config.toml
n_layer = 8
d_model = 160
n_head = 2
n_kv_head = 1
head_dim = 64
d_mlp = 640
vocab_size = 16384
activation = "swiglu"
norm = "rmsnorm"
norm_place = "pre"
norm_eps = 1e-05
positions = "rope"
rope_base = 10000.0
rope_fraction = 1.0
qk_norm = true
attn_scale = 0.125
bias = "none"
tie_embeddings = false
parallel_block = false
init = "normal"
init_std_qkv = 0.0381
init_std_o = 0.0107
init_std_up = 0.0381
init_std_down = 0.00477
optimizer = "muon_variant"
lr = 0.0161
lr_mult_o = 0.815
beta1 = 0.9
lr_head = 0.00788
grad_clip = 0.5
warmup_steps = 0
schedule = "wsd"
decay_fraction = 0.75
decay_shape = "square"
final_lr_fraction = 0.02
batch_tokens = [16384, 32768, 49152]
seq_len = 512
doc_mask = true
train_tokens = 161800000
steps = 4955
dataset = "wikipedia_en"
Each number is 128 + 24 x the weight over its row's rms, rounded and kept within 0 to 255. Layers, rows and columns count from 0. Numbers have three digits each. The size before them is the row's rms in percent of the matrix's.

# layer 5 MLP up, 640x160, rms 0.203, rows 270-299, columns 0-159
094:105166153118124104168112146141116122113132161115137114160141140143083144071173134134102125160088106127125085135123128137135111106088126134125130126122112095112140125121103098138166137111145119142110113116116120125118098134123178135111126104144139124074120090102117081080142150140139108083180098103148153166152176098117152132171142144116101082158150125122128104144106123127083120098129119144121119192120132151131121142082108111172161138136133156166166090129137148092119096153128135
091:120110096120166128127095124143110147116109123110133146153138145156172149142163141084165106126129159175153118160116115106146114181090167121086144157151079134108121147097139155101154133124151166107107098131121133144132165137126106136142070144161107155133137130102172146148146147114129168110141161167127155087149103097179130124157151099135166166121124152098119156132085143146136142145115152139122123128100125140140173124097126145109140135112110090168142125138120091133081098105095124
107:093135095111176115162120128131096166104126111127167130097091149145142142140146114133133140164123146120132102101090171107126145094188129112144133149096116150178141180143117143146123148142136149110128081122127147124117125095124084104152105084101113141089088150137125129110119114124159113111123140121139120128103131137149102126112133151089180093143122146166108085104136124102115138123137096097120109141167169130148168113164145130168147117125128144141156150136112143173072179086136139
109:174152121102107172155108102135087168144121131125147129116154093132123124121132126124163155148121160175156129139143166137130133076123157175114119144079192149140113133086103113125115142129130116149100123097200166093182144131171137109141089111149148164111125142134159170155115113140122185088132160172163151102146137091122152158146130153139124152114104114145126115107133131129126111146141153164088151124111126146131136136165113131128131149078105124125153128132148133121138133126118131
101:159145111122131154117151104157140117112096110172120132161111121154130116122099129147121094178142146116104115114171168112117109159086149147113113074094102135171150113121095126072148147139146101120139152092137158116142116090141110144117134150088107119119138144119127163136148103088145111133115126154158141092122126117168154139097157140154138120107183133141143142109162151157177130126145143138125125096091131168168144119155163157155144128110139172154123178129101117177156091115148120
093:112084124118086132130089142136143142130137152112109124064121155079138145136101160116100153197131137127119080129094161124151146124146091120102147138133156093131072116104149120129171156155108095139171117129125135145135121158121117119152103111115113116110126140121158116124140131125117162109148136108144148131136160099112124149127143140180112150083126173105147114112137136165106103113131136116053130121141109149140132108141120118164073154149120123162125101081112094145146095108181134
104:148160081112114099118136120123165102096125180139086134145113124116139164145151106133110097130107128098122116097161135123154148151067109105113075129124137119097095119113126142136102132130114160160129123130091073175111111127105148144126111106148153109128114101135078142146114152092073118105115148119114133137124097139175136154122101143139120106132118153099155149116139140136138159132159123099126130150141134164113116132116129102137126114178154163137114160128158172129211164093093140
095:106103109060114138085130125108136159141125124178115151129137133146162122134132119064117158124113122125109117113100154168130131120161134154150142127127155163163095095115122172188134113160089094188138097132164191106113145113131117130115137116125143152125135125124107153134153121096076135073151152154137159140112112118133126105149138079141110119132170117128118096173144098130149068144119138137125127121138111127127133117126166099131108114127115131111150151121100173148144096105154131
120:148070113113127139135093131113115104148143099166111159077122133133099165106110115136108108079134121104158148117162137123150151086134163145096125141111138136108147130090071102128142108135138136119154129099130066109158155127161139149128105131160138143143137133165101135171138113132123189125150143136118117138130138121128130133129144132178108130080124119152143122080169129131159174103139169137128138184115080115117122128115167137138107100117067146099094144155128137110138127106083136
092:117123135124137122123138141094146116143130164156123104082154099148135147121137144187119153148185159120112077129120158144161165123157163178161134122163139152100124145114130158091082130137130132093142166117122066118166149132125177109086114124146125097104133139132126168150100122129147172127113145147107119128124143160132128163105108097173124143121136178121114135076175154092124127156137119158131117141148171122118128099130137133153128150142113152120141129179117147150076120142119133
086:196142107105110125161100086113105135088154108133098121157124138113111140127124162098149139117132113141171149156110100096119130176148121114147116138160127136134102129136113125072156093136140089153129120137138176118142072118138196149146101101160114127117168123123136140155146125151116119103169077122119118127140121141135134080118143157094120108126160181115174111107141139142135155159114162125147148134134120109126120060151143123115108116106179143133134129133121090123105087158127141
104:124151126131114144131153109142127136098111094147082138149091130113128143134143078153123106143146085138132097130099121092107136118117106060113115092115106093135101152102105204124163148077108167108178126113127143116112184100108114149165113107143114118095133156112134122148146128144108166158120125088104107126109093162103145143115104077100117151123130145142133077138121132113131147134151164121124111136112083095150139134151132152097132101137164131105151126132152135133067132127132159
107:138168128138098090147169148149101143133139127120139115160125150161115129111098141172173148166136159143148133093186158108131086109093076128110124146183119133145147109117117165140109119098102142135152120080116093128153159150121142116137133139154129136137130104146113131121104135131129087100120183114156150123104139110129151149115142165179131132128156179146106147109120154143142160169105127180121131098123179118122133132155118131121197160132147139146140139152107122088148135161133101
081:101153157131142098148146116113112106136092138129141125096103153146125131121112124148112117145134142102185153153136135175109157130092158160124151083075128094101136111098106108103119105145157137093125131126138128117135088119118139124092086142109080127157096109123109126092087117201100117150113159116148122134158162155131126112136138091164130125127142095142121133151115116140133114093175085127170137168148128119124166120093158153150114159152167127128147159139162106163158116162125162
099:147124156075172134145125139146103139148103159115163146078123124123135161144112137133123141112097131149125127120129155098116085139125145116129130089150128116119143148143103101135126154121135156144124151160128165128095147091135129069132137131107125128102112125140121121131103140146123134142100139118150135052153118111161156091125156114166108116122155115141095130143153120144105080180195164129164116086141107116168170156143103140136115184126110141116145148108092113150133112179169084
097:139141114160118135119123087117159141165119147127123115145128118150113103129153132131143155155150143128158086170112103157137078130058152137113102146116105116087194107184087132114081164111147103110138099173143094128117136138124160163093151137156133149090124117086095117125094161135091107153147141120131083153100129110134114113117128158110118147133107109138115154115110080128137151127103107122120142131145133091111144128145110121154175112078105132113146113141164087156138159134137143
095:116111127098143141123100120136111133145064126131136169132127114154099106133125076124111118174116168080170104117119083082102126115128118115115113111145147131178114147121121149124129112130151131112157166161112094117107113130091123091117158151173134113108165143117126148147132115157108131133131147095102130065116075147168156133119149148147105133095136154135149131109120145148163089126101169118130130152137147155172130148121128116174072134099147070139149160123114126106130142160098143
111:113159093110146113129132162162133141180177134106151151135113080090119134126146133124156153119075170152112130151139128095150108156103129142091115132119107134117136151114098131098148113132120116114188136106148101127132155135129093160119099143149151129149185162098141115130090112119152131123115139145140134157124132135108149110096131092134138150112120142120096107117105101087118160118129141109166150158127097138097133089135124076105086117135143151106123044090149173156109120102117101
105:120140140136138153163118129077107116173142087157110083107146141098111080114149116126085115135130149115100111129151175135151139121124089109136107153121097145130109147126147180118119134131105184142109163107114124112155141151128128116124148127133142092117130159126148148112110149142129083163118146120121119131147127117119110119076089112128116101134112135159126087132150145116110123065121149172130160089107120118130081128074142105132138145078162100127086105145183179151147165141143142
108:161162085094122119120155167099126132171132147097139100150112120110140149106159151123151156133130163142130147121107091160109085105113113145126067128155149154118142150101108112151112111143148110150089104119111117117160150085104166114128097144128134145146149070071120114176148107122113133127132130137132122118148120148159104091149122106143140130141093164119104144138146154062115148129109130129117115149184130107147111057125128131138158124142112115162091121124106174139161095137106147
103:134165150138149166152123157098144118143144127130107126110127139123150113105163118144116133146138136124128164154096134178100107135118092127110093122108166142128135153146119144094099161113157139110145142139121166131099137124162112128141156144160136105166063107115112111130105105126134147125165098096112149117151083090119121106139127159085104082130091149109122166152089122105183100133114099088142107127126120155156078144110087152090123160161162152139129164130140173143151138116079105
092:122091136123120130175118140128147144113097131128148139114137124098147115108093155111159105105128141075121095097128070127106132134160122113145071111138086120126142125100178127106129121146120074154122118113154127148148098109099096145132130136120116140083126117100185161137130116143111157141099101139127113111178068141143135072114107142124113089144132138146136130179121149098128133173137114125153148090095137114114076077100139114125122168151149108095117150137176111139131129128154157
099:103151126073130102117087114126145091119166117123143126118128168107095138127107145137087127086121091111126104130089154100173154151111172139131168152114143144144103154111109120146125155158095158113127142156129140115127157140090070125105097124110150159130158165142123137106143148123158083121109114155144093135108137090126148144121138158138157130174144137180138129152116140094094156085112118097153126106099109118154156177119113149133143144093131137109147135101142142083100152129096083
120:138159130129181134120144094120174131103109126134101114090104141131109144125159107144153109121115154135116135116118135119108147121184149127157098178143164125112132105122140104144098149100117121081112138081172149116108108117118138143132116142120105120129126133137112153105119119092079153145141117139150116120114152146093144126149142080148120085140125155100133165123152136130120130133119160097119142125174203144143149095160136137141139149156074103140151103130159091155206097104137177
095:095163138106113137120122133144110135137113121105136118103090126110127129142115089122158164062131112132122139139106144121098077132122118155124140141123156153100115143148132102132106110137112162115137124118129116116055124093126101121153136121104134128162128102146149187133130083101116134140124183121154098084149136089155123142148123132105128122126075122149124127124117122139081165103125107110155147120121116212133116103102145153118143137122162061110078128138162114083148145139140082
070:142118146136106158191159111107123092119138039107123139084134073099153114119137109069104141144116097136132110099117134130117101160136153140114129138158160158107126122111131133129129149177080119153156115105157132146154104130153094134123167120102114120164112108126114147131086104143096139138146160154100096109096106110177133088145198107108161131131111111120131121114141148117131146109135135111121109134143127153135136183121114143135150138125134161102124093148106098120158147150142154
101:156164129109124114166155113149141127109170147124109103081183169107082113140107121117162137093118119114136147196193146111120123110108123148143116118162126201150112146099086169141108121130133145124143159172173094128091130101131111124134114122152147136132195120154136138113139123128123160126137139139094117115117127110151116136131120155110118117106146135143100129109127118162128111140116100157133116121142107148125110095135111124137158113143154083165086090096143120141187138097147147
134:124141143118108153128116130146153190167135140165111123145094115106154110108134116112165097117181133151136099090097133102145117137107115114129118106137178126101113138116164112123172161130122145137159134114114131151121120091112087074114143116172115141148149087126129117104110157134128154086170155127106130102113085150076113140107133123103126099130167169129147101116162159118150126166096117170111169116144133162142123153107145099107140132140142150088148136153177106136094142098092153
112:113125083108096136132076118108162116126102133117145166178142133123121152142137111127107130134117158149178133122157106121119127117120106154078122134130159087124165118114139113112136139142127165131119162150113160104156146110151152137121134131153137145180067152145142125108105163140132149130122165067176153107131143109141087143116153080121127148113135131121121168127072112163105145133152159142168138168118132093127133177135110139154135101130164143151153162082125099092166136103112139
097:102082167088138083118122144153121111097121108104120126105136137110097109172109104157123143127102126105090152119133112134131160117121115124128122129115148125146130123123090082096115106187093109122107092128189106132196139095140168148117120134116151147114164101148141159086088125103179181119153153150148114104078083117136169116125150132140097138132136153113147111151144145156111119143157110115102131105110110124142166118127143112118126111148169106114106168138158134130111107113093154
# layer 5 MLP down (transposed), 640x160, rms 0.0516, rows 270-298, columns 0-159
097:180100106103112129122162136161144136152117134110117153104147136146126137144108103150125113131160122128131169097140089165139129129124128088105143117138090113162158109118135111140071149134051153147139105155153098168106163106117110111135168117098099109157109135129097141136117136098104094088099128118110154114125101169162088134112118148154172143141136130115122160168122097140132163180119160124149155092105136163117131099098162116117180100131127157093132138100098150153114130134134126
101:141123119157122140148129134119110116125148153110132131133136126127137135086129141106120118165139130145118115123137177106163123143125074145131163132136122123106133103127134152094085191129116154077152092109122105169085152098133115145139161093139138111165133112181132140120126139167160124150160121136117142138124124112094152124103108143101094137151145119131093121122123136110062106111098145100144104178145121167129068141102107147124114073104101130186141108163075128094165116140094127
103:140108135136139168133155093155121153130116113082136135135091121112115134145154136121135122122097132156099110098126168124143152080163110152121143124113161144154148134183098137131128114153171147125178107179122149147155135093127124131090135165130117116060121137169124071111178159144098142175127121157141112110121105105135104095125130135114167142117105120090123175141126082169126108166142105141155155126107127127126134119106149157165129097154132130143168112155124135103138113101157086
100:124140147123141146152141192123155115120116152144115157121119127143136123107098087141171141170126152071126144126165145126117155082130131122143095150128156101121100124133193160133142181110097156129099139143097165110093140134097138094153133157121123094093138165071145089112155115120143123116118136122108059122124145095087133111123143115145106116065128160139154147133117124106096147102128116139118132145164105131126124134128102089164116183114148122152139144126130117106087125102143105
092:105096194125116128138130123087084102119164183078159137139143127140146141109110089159135135099162114150095115180141146089132164123162125072121153109149133164077136123142135073169144103133113125166112108123141165101151117142158134132108125136157086143137148115147117128086137151148143109098104149135115127100084099133082138106102131098149119134145110096129145128125081104124108155145145147128110126150156129088108124111103088124122142133159109123095122140128159141132132143125167109
094:142124166142137090101123110135139128110136137163121171121177061164139105155128090132128113091118145153171187140115104146135154093104134101160083054125182102138139106106140139118137096140118137148104144134154142111160114126145108120136115136097131116165098121101138129136132138136110099118097090098088122100144117139128136133100136122120155142161133139114120120133131123153166118135098146117135125094130073105143140112115064146123139156169103120135105137096132125122070105131166093
102:080101133163167089131180132142109159126108124115097166131155125138140121124110131142124114156142132111146122133120120146122108094140192112140124125146143124129145116138134118107073141103128141120117094135136150140139173106193132140096076140113113140095120135108103132114123124152088090120118116137112125104125145110157127135128117122096105125124129104132112134133118121122124083109119167163099174167127061117107100172135099139111118124159123124135133119197089170120065105080126090
092:091137085130133114163138123111110123126123119118098138116121199089134132115120133111172165160158133140100128118162117110141191131160113117139111147124126117154155124148116091110121162107183129093179102125137111113145092198156125117143108161167125118130128086122105133099101121107116153113110127102115156098127138163125156166106122150079076086107140127131154135146142123103148171097107112101136122115098116129130100131137117135151141103094090084113130155142131130132082111136104113
109:159139058100139109109141089142118138087155083103156128134103096124161131097141126077086168127154165144150136162115126110131124137131129113109152105129130149125143133132099104129133097115115120102151127091183137154134137121152132096147150131117132158136117108103156108132106102143121154150093113144121089092131132143105131146125150137119110099136131111157079177128139098155084127128145109107123118154130147122125148152166151125175153125243122096115119136130120109123124096121142125
100:134125109141114134123117097138154124138178142118136146121145123134109131119098123076136134150142113113108105165143122143165124138135132133104154111095131134121134129184096133126145133133137097132150144140105147120182149125112175135171132116144069108120108114161117117155124142123176108111185130148102139172111169133137140156150142076118147139116133142106133141132143156073129149129079131108120119132100122106145073081099107115197098104186114131162151129099168132121165145146118087
088:146111098137103125114111155100151111155137150105132120093152116124134082153171159135136118123141128176125208136125129149153143132135162151103109111124129108083121108168125151097100151137113129088117144156144112151102079113127119126107143154110159145116164116137072143094144143100112099121122176134113143143132151161117129083122133131143200123126106107106124151185150152163128119152110176122144082131137144136126100148115148154123127117104151097154129135156135119085107123171130169
100:129156104148141117111109142134116117154148093113120109127117147157117101080135145079187144143154127102172148175145167103121152147119153128133158157137158132120126123120132146135170117117134112158148123137163127146108119114123100140128111140170136132127104155116112089145137113118108106142122124124141108159110084109135093133134110107136081134170137149147098091102115097125098078173110124173134119122134122139138147173085164173137169081104093139094147156154135137088161137126108066
104:121145108134145071156122141162128082100085160093105117133101111124119101084129123140168137159112142112154140081145149135139136134127150141161155133110107140114109129150136152127142131154139078150098123137119097098124133154110156119145128138096141151134111153127139170120139127111120121113083141087129134105106096127078114170121175128109124126131123114101120114110128153115094103134164137149111183113129145084139125121176165109131129137141129147137100150138124147128025069095119123
093:133121165146143151131118118162136111144128165131111126143116135155106107138138139105112155134190137126090145143154146127164127122110108115105118215117125125107131140134148150107103137141119136182152121109106158115119158135159079159105130098135175174094122180088126154126157127106154135110156116148141115127115096146157124144121180165127129145188140161162113107111099170117139081137125128119110138111141120112094099134115132122153155136063127158151112088118127140094095127102111124
096:084158148118139126145109109084091121125119093127111144128146140142088134115137128117103133134157129180129098194124107138157173158129094103135130076116147124111128111106114095103145105132154124112113106118103137107118116171109121142110120118103104124119161136110141135117137135167171131122100150140132112131086134162071126134141101093139096127057097136135111091092159118107139106127160125155101157130122141149168136126091114126148119128157103122127175128108151130118195137163135187
089:137089132189093143167126152106130172137158120127112143118140145113119130113133167163121119162145161127077127130157116093130129149138116125130143136135164167122106139154109133112104118124093144124130118125142121195133154148140155080117128135143149132112110121128126140162156128095090140142138144141110139135107120127150145161085118123123173183178122088136143177116176122153114157121092107103146085122135151154162093143147084127094132129162124169129098142106125070157165151122111117
102:155132139128158117129129178122132116126081096116107151144126136135128120077112136131147123159105128100181134150125119116109114144126141154152133146146111136108138153125098137107130090132150092126123108110113094143092163122063143084123120106147145124128134138083134118144104105172121118108152114133116105112156143158105126120119116131187119099079099124173141117122117097156167139115136154120161141160080147132165104158131163116161103129055160101142100172180123099151099128104144145
106:127124105103143122174139105102166153127106096137102161111108132104139153157122094135139145097101149157114162177137157126129059094116110118095149133083121146149089117122114141156188107120101080137098127126108112121139109142134177158139140143165111123105143132118173135099133146131109159135148129167136141156162167147083144122158115135144128148161147138084133180103088143132160149142118131130129123144139158181134101132150118145144168106120153139135105108134095144116149125106082153
106:144111155117157124125135123117170107150090106157169134159141112120119116138154187103156127112149136113108142158097093146128148135098128152112115131149112157115090162101119117140124101159103128117151135113140115088115092180113166104124144146156117155135109129133118116151123134137113163163114142180086051134131123081096115151119126167090155121180126101131158109105130160111106114161104111144128153120120107094093088119064133120157130143098140155114122122112157120167105117114146128
107:149086140114093125120080119163113150149097152104155164096130069160124119151103100109128091133145098135116143139127135155117173095069126123148128153111152096097109123107096124136136130103126131134079183119140112133088111132145115127119140111119099158129120072135168182117143153112110112098128161117096185113110116157162142160109141179131112116130117124146113149176120105155135161146139115174090139099131145136152142155171129141111118129129117152117103148138118139129117150093156148
096:143151105138149152132123131147129118143131122117146131127142083116160093105139119128168156117154101121136117124065147123069161130155100150159125119093173094098143141147132136147154188143122090119138157130184117151130152121145139115137116121124094169135156121103102154082136140156118120107104134152086158118165108139119101156136101110104100117107106114137133160167159132145172174131154128152101102165146162083108131087117121125148114124126157109124171140156182119148092139117141115
089:142142128124145065100130091153112144140117088159110122105140158152142169124125127121140105154141114137123107122167118093162080139089147159095162146138118151132155140090145107117135142149164161127145114138098135134137141130093166124102118099176126134129160119181076128121137093143142149075126146120113149107124126124094119151147135134127169139151136130070082145114127130105106114072121119137087108169143123174124128089079122139125160116123126143144126134164119144103159143134070126
095:097164180120129145120128130142093123116080121116139099129098153126134111128157090144167130110112128128137108143141119119111122117141104122145133136082149090098117134072126124135180179124171068143135130068142123120129138126141152094118121129128103111110133088115168134076142166136139118121131154085122080153102129121136170133146089096126136132132112144167139147160165113117120120146138109111125140141174110153106164133152185164128136133164138087121150155104093134163128146114138173
107:102113148110152143169109093170134147123164114126137122146103097150124107108121104108160130136125145110138119134092087157103095095117137170128140118136110137139139102108106133157132126086134142107126167133152161158088140100176106087155140176157124124155136098128117158104109139128092147154097161074117083125119126180183091154132136116138130130105091070161119177139132125129135119163116104152113116132138108136127148099117119175120145162141110093141114125137156171140148117086142140
101:110114148118104129112151115142130131137138132113120121129149113137116099162126141167141141126194095109120129124149178159127076132120178140117135108104130132095108080128129116162152154119122172075147114171089099194082108124125107126145153116160115114115122147088164102126156114161134155119182171153127084139125148105135141120137097116121120122090107122117133122137150161099148095101098132152132119104145159129116140121128163097121136170176161108150118139133124124089182103149131125
069:163133168125118132133182102115209125130113121082108081121152124093128128160181143146131137139135111123133127129114153137120099096167148141129110112117148083128119130122103133177154123137111155161093137135113123099137139125137132156155130122138097091160101126090091136122126160122126111131097080084135126129129120148137135142154115122135092128094142152140133152160124160118114135081104106149125110116136083148112119120148098128116126116087142133123111144136125124139024090115132181
096:106149133081133138198135141152111106133100074154093133123109169099093124129143125095094098105151130162140133087124136138080112101094139124101149149130156150151091147112127139101141131169141101119112106103145104114114171139122118118117109169149114074144153101094131116150131123156141131105101124107117110092131142142120114131153112145133144160111143118150148140107151143180109168083177162142085132119133129109112156086178091150126111125134173108146119162119099133138134160137102130
123:120159184141125127138125086121130111098155188180142145127126161117112131112110119139159159127088103129132146154129156151140117140109137148116134141131152120107140131144117090088115096159114119127129142111140128098104159159117099095144137129074112142077157136143141110115120120131130124175131121121109134116133136095160115076173143121146115154086135159145163136116137113134118137073124117100127151143140171158136113138090091107162138134083139102135143115091140145123226091134110134
098:111093168140144109109140114157109129148125110148116112141123120124108081153109154135111128127139070140098073142109137127141161138146153128146139169128207094119128149146150120151108158137103130147159084070120125135178148152112141114138106162106143135117147093108090152123151101116147101118128109171084130185109173135108166156132130158119109119153118108106157080120168147153143094140136104114125140086134132135132123100116148139126165102149100121144112125138144103147143151109166158
# layer 5 MLP gate, 640x160, rms 0.209, rows 271-299, columns 0-159
098:101098114182133150106087108148134111135141109144104118163172137096140171131125158083081139113162170139122122143106149119108181138139117131106155158167106120105101104091118137125143170159127127117085073135142169169117121098105116124137151116094136115122155126155108124116171149115145123142135114121155141132122094112105152126130109122161188079145105120149096137114121142108122124122089101090150109147100128138128079127139118173127125071136121124171134108160128098126160128129096132
106:130141118128119183094114144136103127135091143130139107105104150132107160156109143111098096147126116163145133120152125189155109124096142115110113128151099096131116133158137108115139184158132138114103138140105127136100111124140135119132118131138131106081121128111144154110141169117121125179135097085123163143149162136095071109150177099138133141110131144109148133132104146158103072100118163142099089137127092070090119152148142113136095083152126134129178133133149165102098111118178158
113:123151148121206124132154100107129133125111130157127143135141147115179151087148146144117113153121156092164083143154107161120148115146100103146115175147177150100113137138154104133153142135135090116125164182139167149070114133130149154097115134152143099088125160114142121161165148104157107111122141151153084140126132156154102135165118146123178137098117122121119080162122112139116115122123126131091109163152069086135116136152104161118102133132131126152154126125127145121142124132161158
096:112122109116131137104105103132148118166169153095138155099106135135119179110152142137145116146117126139179130121145119110157172141096131156112132152140127154132086143142126162143109134150130124118156159131105095096085190171151153130102073150113128083157116090158172136140153132148118148105155150123068104152121122117161157097133089116077105113138154129136103141112154105107071146113091121124102108120123134147091114148119116147115148177122129145112131123137158151115159162103121146
091:156163133107173169148172112132138130105106103176116149177137101156115120120146108166158101101133115151113134136164090137140159158087129135145126109113143156128176102141135117119110126122099174122085105123123120128131152116140130134104146122149141145165130137168101125122110147135167086171114092123129121139139086138140147140132143140101126130150122100142138137151095112131172174128157149127195142122124115114095142181126127119080171114097111117102127114157101176133143166127074129
106:186125185121123141155081123107139103132118145103156140124140133137126125126139140138102158109138102113118179159131116119152112131090115144142122131101169181143117155142156098188172128168140116124163137157131149132162136110110142148121160191102148141135109159134120106113107149211139155140138112135143155153100127137121133144112196115155153146110152122102136101139117148135170127151116104112160112103131142094084136120119097118165121164091103125103133137109134119117130103135150152
089:136147132121151156137122137160183146130107173098143112130136162128121158137141150114088134100122149099136160150140112153115131128120126147131133090112123158100096115131063140145114105104125149129142137083117083124147103106121170110149154145128118117069140094151139135133104118168151101130105153127136132146104126122119117155169064103145164138157128148109103092148089098150110124101133074120168101143164111124107111130104124130136071122144143164111128129126094104151176157184121124
114:123127058105103108130119146174140155122107099129153184102094102093151103162131139135167127126109118151121123150108113130147133146115138169153151079141140145145171127133177141131067139091136165126127120129116162156142142145135132138121140118141108165111147090081129088098119121117116071158094155117144139101107084161131124175112130131147139139107129123106106124153120112169148120115138138151123096128104153138103102147167136152089136111122165145138138103157087169114092129143158129
094:159121142125121094127124195138140133138134153107129140118114138143125104108098196163110146145106139102150087151118083192156125111129105136190159119098110089108162122116111124091147142140119106114112146162109117187152170124147173144102148160093079119119131121144139119133120135126080130136125156140128129116165110125132126164096135109161134127126115141127108155108144161082120082154104152125143132146090108130108129108150123149144112160153114166148137111098149105152120176119111106
091:122136109138162101081112112087157110141126132117108139153132111179138129158185143112190157131123102172147137149126131156143116139145085131171118092116156159141173112131117131130130101090157124126104133117071131125134128154166180124075101166134109109109115125138115080107165096175132109114112129155095129147131138108129127106129144129123136086157145112084164117105133127148127126121083150150169115142105154132134104142139076130172133116132146139170104135135123150152120109136119092
100:130128170107164105181137127141126129118133105151100153148122122087150134147083167158141145117152117122053117154148112107166169094108137109156157147140149090113121102123155152148134048117127161129098126147155119126115122163127115121143131124126138096117106184115137133139118127150142101113124078091113119130134077113143140152120151117127142128128085134153135115150118145125166098118183169121142096149141132117099139147125104145185130164138104129121137121141169149094125126181115139
103:118108164141110118152132100159133141121149100166159083123154139062129115117150143097109117108105114059149108095128092130125151127162152176176112106127113141119089174134143117129135104148124163120140134109131175084124093091100142139151130119112126147086128162146165105157142133118100161131117104119117120113118125115107109127109158119110124171103098093081132120120124116075183084126136101081121146153121120143082120127126142138126120133091133161119125112113141158111143130098119163
071:089120138134094152135139131138131143119142167158127074161118111134088124106150120211100176163167106120145111122128147096101107109149113134099111171136140140116123144131147154144141135201114088151092166120139101150115134121147125120165151132132181148110159158120149147130156091079132131139123131178137130120094118127129175146123137142142139121142108148154125118117150138124108113136114086131118153108107085113117109144123105122144128106168081117136111110096096142133171079094117131
097:161132154106127105106103137150110147116164113126109144114118159126149122143112191074120107104110148092171140076128131111129125111112140127134152141139116123167182113144098166145096132129168147117137150168099139138106117122106143121140142123114099129123090108170144126121144140082130128099139119105095150161156131102169105135119145186081185144148140098119163130080135128144131141135095132145139129167101122157104120122128129162132118135153145125093115130142118102105107175174185099
098:122137119083172186151098145143140084125160120129164132157118122125162060115167127111119141086143086116140146120119081089120130123134091121135125120121116128104149153101125127152094125121118114159151139098112156163149122111113161141156092178131108084108128132140113107121115146095149083149133124124194122170125124137108148103120159122111112121155131146138150160152113145121132135158188130094170098110162136110169086098128125103140137141120097136093118121132141108122108107109116168
099:122140131167158136160133142129132099124129085155109131102100120090129137145116122156127070114125162101093150105138104143133100169102153116142108141078117147135084116119182177098126177113124110149138119105159084109150107126129082106103139136103119150151081122113110060094097121120172166134134141113111139125180123093139123141144155124137150148137136141178104166143131119118148131150166094138114105114128129130123144150121124129105113159132083091174119098138137142086126120112152136
111:147105111113116118092110123120132114137133119138156133102175179099111131151117123156110117137165130137083096138125121127102167130147106144123091064148144140153114200145129127176082136145122139121116112186143147132114125149139115105172121169138105192124139119115119160120120128150124153150124113100096136164114133132133136175129125119162144085101111091134106084114140135120136085098127134119106103111128117130187133119109106134131092130136141148140124060153080110100120102148110134
098:096129153133126147153088113131198147122136145105156180166107073144114130104108123142124144126140134154117135152101109109145158091163163138104144119124098100075106094130155131112116095130079100115089144109122131112096122103146115088141116104147145183151152133120110106177128128113141109083108121109077119132139092102101088138134125135110151118132136111188125177124129111137143114169126096113149123190113097119143097110127124111123104157147137140131134137082121100103120144128123138
106:123120162083159151107114075156116131144078083123105148139167088123127132151129141148132116114121092147090076106115096133126154139140146098171126122103109119137173125147125147094151106146100160160141118179133121116138130113169123098126159092151133101146139139148112143129151167170130102124123145095106074149116144107155167177101132119104138157128157137106099120146128093132177137166128110113155148173086092150129156151128130163122146123131130110112169131126135118133085137150144135
104:109110105168120114157138123121137120080132129135134143101108103145156154096114131140138128122127131124120063124114106067115175134111139125111142152118134113116130111111140117138104090124147131118106113120115109100119142098098126128114119144122108165150133143129155126149126157150118163121105159121102146131133082139099122141093098150166106142132112100165143105168182085165110127135108128191122154145167153112123182091190174109106135147123096123111194115135137138113072126090134109
087:142115078135116067152140165151160086108086107184110127097118152121160131123134135112139138128114117142134131149126152140155125132122149129113144134146141126149162134097148130116180133116137131133195083151164124121137093141136153139087138116127091186157137106146109074136144120107096132129102075143129176145146164140138100128128140177101105119090146138138139099139106166123129097095118122132160105144107123113115145113157096137130139104130148168113132089130128115125175130066130151
093:154116066105051098124130125182130147134154079166123153121144144124088142191115129136123166164144153115103114119125124160138133169132114131130136088145108100068137155081146126107145126121124121130136094116124106136143101113166142109130139183141122108116131104111157078123148120093124117128163131187167165116111128140106142138157125116129140107116120137097089108096167130133116120130100078141130109122110116103136148114093101113134119165122156116124113118098117102157159130113128109
103:138115137130107107124094165192160121097139133099129144093099139080134147131106111145116098120119147138130144130119138150109106122100108150127104127174124134147156117148137126173125099141145105103119119164129085115133147147129111105159155113112097153113112122115171136106130161105130158145131095109107121120140113126117111149126104116109166180069149136180070124127148077105146135106134125151095070147105077125130126121096140113116149138154155138127166087146140107192166158144152132
099:158118145178164123131129138148152079111161131138080144128103144128094103100155109092111136125078144117171145112116118128165131152103111109161092094136133108128115132129116106087172096159159111166132139165115135114139131144131137136158122147100130122140152114130158115145141131134112130141087095144147126124138117160131110151086117130114157182140150060100144144120139114123119097121130143095142127195115124143137144120141107112153136172102101182136122131108163142197128120100174136
067:158157130153123132141129144127099152120088141105100097106157154102069133094126111137168114113116150120091185120103137139122133165155157167159128108125122099133115135112100135108125124111123155109160112118126125127166106119145117143113152104143096079110166114069117151078131140083129131131133126141150128125116115113131123125158191138147096191126098090111152132144162106129078090150123140143151116135158113091137098163114152119142138154129159125138142101084125124101189117151143129
098:135097133119155122154137133144111117158136152104147086149154149083104121128151150122100159122135130135098164157159157140111115147134097162090119138119105145075149135169111100113090099153193126146111148097134084170116131124166064093098078098135112121137132109097100102103134100140135146119167137153097136079137111086124099123147137140124168127110130119117132121120137145172107144128100088104129107140131160169120148091137091104146122096101093144148135110125142119127103124106152153
120:111129109116135107094136116142152134126128089135148143085155171092115091146112100126134178086123155134116100162111110120101117143148152152097135137131143126131106103161079131133101112120161104100127103129128098121130109113117160104124146123133101124096158092077148114169165135094120077127131138144110096120131089160134124140131165149106163143097165139117151134186179105145097100112108145117155136149152118125094089136119145138135137128134150131115168178151124115162097142187162150
111:142123121123177110122153117149152157123120116119127085129149109166121093110125141128120123136139108082111087122123136101136158162131164133140116184138182140125112169148135113155103126121133141137158128103119138109105158115159138046117111151116134132167135087143147148150139114107152139148128100187081119104137168124145157140120140171128132161162136102081104121118178129124101128138143085075164111153130139177125092156080142123142160132118105110132100119136131124111110107154108127
092:094138144112119127123137151124135154119107115171123136160140115099089122111178156141143128104159139097124159156147134117118116106109105099123134092094082136173089108123132116100164101117109088092159163136117184121149101124156069098151147112168116162086102135109145137088121133143097130139122163107143158159148118150113117117113139124126159119119148111078162175134133127143092109117124132114114119133130114136107180121080132117137157130140124120194153108123100128100100172151151129